From a checkpoint of a small transformer trained on Wikipedia.
Size: 13 layers, width 160, 5 heads of 32 (1 for keys and values), vocabulary 816, 3.88M parameters.
Architecture: RMSNorm before each block, rotary positions, no biases in attention or MLP, untied embeddings, attention and MLP in parallel.
Each number is 200 + 40 x the weight over the matrix's rms, rounded and kept within 0 to 999. Layers, rows and columns count from 0.

# layer 7 MLP gate, 448x160, rms 0.0758, rows 22-35, columns 0-79
245,232,201,218,262,181,192,204,140,214,262,223,242,233,190,150,281,192,275,175,231,197,224,283,229,123,240,179,279,196,195,225,239,217,197,234,164,142,230,209,99,173,253,188,225,189,169,230,222,190,205,196,220,211,180,179,145,252,124,137,244,227,165,258,240,188,178,132,236,186,232,208,188,154,232,198,231,216,268,162
285,199,208,239,204,212,201,119,205,255,230,172,207,160,158,151,198,200,260,183,211,208,224,189,297,199,213,169,184,217,295,195,213,192,174,242,257,218,197,226,180,185,217,251,211,155,205,223,186,141,195,208,201,218,285,224,244,180,189,237,184,216,109,211,180,211,182,231,172,234,193,223,178,192,199,174,236,199,224,234
143,204,204,196,177,153,166,176,260,176,187,257,183,127,198,167,221,133,187,236,202,301,307,178,197,134,255,222,184,158,103,209,260,191,193,189,180,260,208,262,115,244,184,230,176,231,216,205,185,184,259,232,176,154,205,221,158,147,281,140,173,253,179,144,248,122,181,279,144,246,177,218,222,177,221,153,216,203,169,231
207,218,227,146,189,185,210,212,237,126,157,232,251,236,228,144,230,218,159,199,159,225,181,210,242,183,186,168,185,181,177,185,157,172,194,83,161,180,172,221,184,245,214,177,277,184,193,207,177,169,196,197,253,168,197,165,158,197,195,190,172,216,139,211,213,171,188,167,231,181,196,205,243,203,170,198,193,222,196,251
233,122,231,98,241,253,237,225,227,254,212,210,248,160,221,218,114,154,216,206,144,127,253,185,227,206,189,174,208,188,207,212,188,194,232,107,112,183,155,168,190,223,247,243,227,180,234,193,150,173,283,115,163,251,191,207,188,149,176,197,257,169,193,211,141,186,186,165,206,162,169,209,197,217,209,238,221,148,176,210
164,186,240,192,223,202,99,208,130,211,152,172,170,74,237,214,131,174,200,232,235,198,212,261,229,185,158,149,201,205,197,243,205,142,225,200,158,155,214,246,216,199,205,140,145,175,206,285,189,225,217,183,159,194,182,211,171,196,148,146,172,221,215,203,187,192,197,248,166,154,224,252,150,189,238,90,165,143,269,149
177,227,191,250,157,281,222,178,198,193,167,219,164,183,200,232,286,173,205,222,170,227,228,193,182,233,233,163,216,194,247,219,175,257,201,173,189,211,144,182,233,246,107,187,188,225,235,203,173,204,192,193,218,244,194,232,173,203,170,115,208,187,238,269,245,221,197,224,277,278,242,182,221,159,189,270,193,209,187,188
241,243,286,203,184,155,235,209,142,246,174,193,259,186,158,180,215,227,186,170,249,192,182,222,219,223,237,281,240,186,295,177,208,143,232,196,233,239,120,269,243,143,232,130,148,166,223,170,233,263,180,242,198,205,209,151,194,164,153,163,252,97,198,282,140,140,159,188,211,179,194,264,185,251,138,130,180,288,250,201
220,195,215,225,230,250,139,173,177,169,196,205,196,162,142,203,174,203,220,237,162,212,189,176,203,308,222,186,186,240,172,250,250,209,203,215,195,196,239,222,217,170,198,215,229,125,228,193,197,218,177,143,189,159,147,171,170,231,218,200,163,155,170,193,147,169,188,215,212,210,221,131,256,190,177,185,187,130,209,184
131,199,229,207,258,240,211,229,334,234,216,176,193,178,235,202,177,213,197,203,140,172,233,175,223,186,204,202,190,182,120,247,184,212,150,251,177,174,118,212,141,205,169,258,196,161,247,201,186,218,128,237,194,103,208,251,179,177,198,212,146,154,170,136,243,140,150,185,215,178,216,200,219,176,199,164,237,228,182,266
143,253,190,221,220,223,175,219,225,206,155,231,216,240,239,186,149,175,224,193,100,189,161,213,150,247,202,220,227,135,221,242,176,124,135,165,167,193,205,173,198,277,177,164,176,211,243,176,230,203,265,233,235,172,150,173,239,176,163,238,165,208,208,167,235,272,182,192,220,246,156,180,186,206,229,234,206,213,172,109
215,210,171,197,219,201,311,206,292,211,181,218,157,173,148,225,210,177,155,218,275,150,243,204,224,118,169,258,136,146,190,116,191,138,143,253,171,158,254,214,208,184,215,223,285,234,240,210,207,165,116,173,205,206,231,185,203,210,213,217,125,174,157,150,203,222,167,259,193,218,243,295,221,177,139,202,151,283,195,235
163,190,178,242,156,182,222,203,142,221,253,188,205,219,171,247,152,204,274,131,116,167,236,158,194,267,182,153,234,214,229,182,203,162,130,190,269,243,210,183,214,244,231,175,173,172,132,149,223,232,168,180,173,231,246,246,188,160,173,175,259,204,193,231,133,242,260,196,212,232,227,235,229,247,208,188,232,189,213,125
174,200,173,235,141,132,177,203,271,253,232,135,192,234,206,195,185,107,259,105,188,148,196,241,192,215,247,174,269,147,215,194,240,223,177,224,182,258,167,190,238,142,230,240,150,195,200,353,196,201,128,211,242,162,181,198,245,187,185,296,236,216,167,257,270,187,142,183,188,282,118,303,222,197,273,246,167,214,186,243
# layer 7 MLP up, 448x160, rms 0.0762, rows 22-35, columns 0-79
212,202,272,206,162,238,213,276,180,231,124,132,184,267,191,199,206,193,217,195,177,159,213,123,139,248,170,207,239,127,220,227,103,214,121,231,229,199,205,189,227,267,145,268,225,172,169,207,164,170,188,206,187,275,244,211,211,241,241,242,259,172,265,142,266,203,243,213,112,210,222,165,142,180,149,180,146,223,230,229
146,222,194,203,215,176,279,197,176,141,130,188,214,168,224,185,217,173,284,200,152,165,187,243,190,183,200,244,170,204,200,203,212,195,252,148,186,194,163,219,171,147,204,145,217,212,189,161,122,224,221,224,155,188,129,210,212,210,262,198,208,187,192,202,186,172,244,218,254,238,194,163,156,208,183,236,156,201,225,207
233,135,141,206,267,115,260,221,142,266,201,234,177,224,173,195,115,253,226,190,208,164,154,262,212,204,189,183,194,247,173,147,223,208,149,225,253,248,218,253,232,203,240,252,233,148,217,240,158,180,162,187,170,167,267,214,271,269,155,222,216,216,191,235,184,198,245,253,181,241,264,179,114,229,228,227,235,230,186,275
175,203,179,132,228,167,187,189,199,187,206,189,184,204,206,201,246,262,185,182,213,229,229,301,203,161,235,204,211,194,256,261,226,255,165,192,196,182,163,226,135,230,200,211,135,207,205,162,190,185,145,197,181,150,249,170,218,211,208,203,219,206,167,197,176,195,260,144,192,206,211,204,193,206,210,220,150,195,214,178
203,296,168,229,163,140,265,208,164,209,185,87,152,186,222,218,255,148,141,148,248,177,239,139,242,160,198,201,189,207,186,221,243,200,180,218,250,231,218,187,125,275,155,165,208,226,250,274,273,209,180,191,170,194,219,235,187,162,118,274,281,178,216,162,178,261,185,188,238,285,271,193,269,154,269,200,185,170,178,247
182,147,179,189,221,183,193,201,132,165,213,144,220,138,281,223,195,218,216,166,132,217,192,221,185,201,188,220,266,231,227,150,235,199,178,286,180,211,169,256,160,265,184,240,153,228,248,254,201,229,213,283,227,164,166,239,189,205,149,158,161,219,194,207,149,193,192,238,192,145,176,211,142,276,212,223,139,135,202,249
157,227,216,153,197,146,212,184,209,208,138,175,167,212,232,251,183,230,191,217,249,241,202,181,279,286,210,158,184,230,240,176,127,244,144,181,228,206,180,266,173,177,234,241,199,251,259,150,259,217,238,235,148,153,213,242,176,189,162,180,234,249,157,249,224,235,177,215,217,290,202,202,202,185,241,164,182,224,256,196
161,278,276,212,143,125,124,206,153,240,191,191,209,200,205,117,165,172,166,160,207,188,169,139,204,244,224,201,205,146,173,231,262,254,179,181,129,219,193,198,228,209,251,162,153,179,240,160,194,245,219,168,196,255,184,80,175,171,250,200,212,207,221,224,205,205,189,154,213,160,164,250,192,285,215,196,198,197,218,305
238,214,250,203,267,196,142,199,186,182,231,207,264,209,197,247,201,199,239,194,255,223,109,195,232,215,221,122,187,234,254,207,226,227,205,193,203,186,168,159,190,225,200,131,303,152,147,200,186,195,225,196,280,283,198,210,186,117,255,232,207,203,175,200,236,207,207,185,155,167,240,210,195,203,219,169,118,280,235,178
176,220,225,189,212,205,152,227,116,212,226,208,150,254,247,236,141,234,192,192,215,234,179,142,162,184,237,210,161,157,156,218,216,186,242,251,288,207,166,177,169,227,195,201,212,282,237,106,237,215,235,199,181,219,231,221,146,201,117,178,212,167,239,197,246,160,224,149,210,200,226,151,286,255,195,292,153,170,232,143
227,175,220,188,150,141,217,200,217,212,170,212,155,206,173,191,171,226,212,215,249,141,225,253,232,127,271,124,252,271,206,230,179,269,165,232,179,209,264,257,225,185,195,236,162,233,208,210,186,199,205,201,142,176,245,236,221,202,242,192,236,197,183,159,219,195,149,228,135,181,218,191,196,201,205,219,174,250,241,162
244,174,141,242,226,225,173,204,201,227,156,179,211,251,194,238,212,228,195,219,117,227,206,134,185,186,214,158,210,217,207,154,155,177,154,197,231,183,172,198,220,302,155,157,275,200,151,242,206,205,204,226,195,215,201,242,216,202,170,212,91,175,146,199,258,235,128,217,199,270,215,126,233,108,231,222,204,166,140,238
204,227,204,273,225,231,208,228,158,198,227,217,176,212,158,227,257,169,128,202,180,207,215,242,200,230,228,138,221,215,203,159,146,206,184,174,152,143,152,150,203,214,211,190,205,238,176,170,173,162,158,201,258,250,203,185,221,242,212,272,166,273,208,237,231,228,157,254,163,204,150,150,142,255,175,110,216,212,238,219
238,139,264,157,107,199,258,227,233,196,312,152,224,59,253,182,221,187,234,251,203,285,176,237,234,132,209,198,171,316,217,142,142,111,166,148,132,159,170,167,219,204,184,185,223,231,143,192,236,138,186,167,170,191,214,139,256,198,170,158,233,144,203,242,200,207,179,257,171,222,202,158,136,137,241,215,224,233,176,188
# layer 7 MLP down (transposed), 448x160, rms 0.0759, rows 22-34, columns 0-79
242,246,203,110,177,135,179,275,203,183,250,188,199,196,153,228,186,207,176,123,190,191,163,150,108,187,231,192,150,280,188,214,178,194,224,174,157,185,192,190,174,237,185,205,174,152,220,125,198,193,206,211,137,147,203,134,201,156,234,108,213,180,214,207,188,200,231,255,177,216,171,217,195,217,191,144,222,243,215,212
197,200,262,228,180,187,201,151,203,194,260,208,171,179,175,171,307,211,226,190,237,197,99,275,217,216,182,188,174,223,217,164,220,148,162,165,105,213,203,188,278,255,156,198,207,222,171,217,177,146,202,209,242,181,240,193,255,234,209,210,194,192,251,211,124,178,175,236,229,182,144,199,177,199,215,204,148,199,280,187
112,173,149,153,311,185,133,203,207,232,207,215,240,189,156,213,162,202,184,227,253,228,173,141,230,219,294,191,206,245,207,171,225,211,134,133,139,256,162,231,126,205,130,174,193,177,231,185,138,236,239,270,206,164,256,230,288,190,124,109,209,215,192,284,241,140,240,234,183,221,189,180,178,148,236,212,206,194,183,185
136,184,164,248,206,138,200,234,189,146,253,198,190,199,201,218,258,170,180,186,212,179,176,249,146,204,172,193,267,269,266,169,102,281,236,82,177,214,217,222,253,229,210,230,114,217,205,123,174,171,263,196,187,223,237,190,164,206,206,130,215,205,200,235,204,218,194,260,118,151,281,223,172,184,212,193,228,177,194,182
71,275,239,202,224,138,236,184,191,242,169,228,244,260,213,249,245,158,259,167,236,268,182,240,183,262,131,216,195,220,242,194,222,194,155,213,99,199,187,265,255,87,219,298,188,248,159,187,249,225,151,214,240,256,216,183,166,136,195,149,248,249,219,235,196,194,271,175,150,232,193,206,172,184,186,175,187,184,234,236
175,220,191,241,192,250,204,145,192,240,216,163,242,296,169,206,261,178,154,167,203,162,206,161,182,225,154,219,229,159,189,206,247,193,169,140,251,179,198,202,195,172,182,139,226,268,213,106,220,201,146,255,165,207,159,198,226,166,319,165,216,146,244,241,235,196,190,226,213,226,185,144,204,187,236,205,244,207,197,138
229,246,187,180,155,154,160,138,204,191,151,180,169,178,219,177,182,180,221,228,201,257,187,172,141,215,245,267,196,197,178,178,238,180,196,230,205,131,168,124,191,216,204,219,208,199,151,300,183,219,141,233,270,238,224,218,256,197,203,203,194,241,255,128,190,247,177,192,208,176,240,193,287,185,188,244,185,236,172,146
115,140,268,233,147,209,166,202,249,204,239,250,86,139,167,170,226,266,134,236,196,164,300,186,221,209,261,261,162,163,208,188,206,203,275,187,246,222,275,195,246,232,129,123,242,260,198,166,204,114,277,158,203,243,195,176,230,194,209,200,226,227,300,156,208,239,223,224,235,251,271,196,212,234,217,241,179,238,247,188
213,227,211,123,234,275,151,328,176,139,202,185,200,164,189,246,206,205,215,129,206,222,203,232,245,204,199,187,174,240,195,136,153,204,188,206,241,237,196,219,258,132,164,210,261,187,221,191,142,225,134,157,174,202,222,154,105,178,182,135,199,201,123,154,222,199,190,225,159,139,217,151,231,180,157,140,242,262,214,188
163,182,254,244,213,177,168,127,202,206,193,129,145,201,235,182,175,222,157,221,220,258,255,230,198,242,185,182,249,259,166,215,221,130,196,223,213,188,288,155,190,197,159,197,160,231,196,155,230,248,241,203,157,231,151,215,157,180,233,187,234,189,271,198,206,194,247,260,248,246,206,208,207,175,233,217,243,205,259,125
196,184,152,205,231,263,237,184,128,222,233,186,208,192,235,148,216,163,226,165,166,231,208,204,187,250,110,197,140,145,198,209,202,189,235,172,215,194,149,160,211,251,164,185,218,241,214,227,176,252,186,203,174,221,180,143,206,221,129,217,170,239,212,208,237,220,237,160,159,200,158,159,159,159,253,195,228,200,151,205
240,110,176,173,141,197,193,177,254,235,220,154,208,266,119,206,89,212,138,190,170,197,218,200,262,181,294,235,238,212,198,224,196,143,217,182,196,256,260,212,242,122,256,214,236,210,215,147,256,193,136,244,229,125,216,191,225,201,208,171,185,199,135,180,193,249,238,208,202,184,174,189,188,159,142,196,216,138,209,186
207,164,142,168,219,258,199,193,172,212,189,136,242,217,201,232,143,224,180,202,216,210,249,217,186,122,168,262,199,134,226,123,162,189,162,245,265,142,205,231,176,242,279,166,173,199,173,200,305,198,169,285,183,220,216,224,222,256,223,138,247,171,213,172,203,186,196,229,182,195,216,145,188,187,185,213,130,231,128,141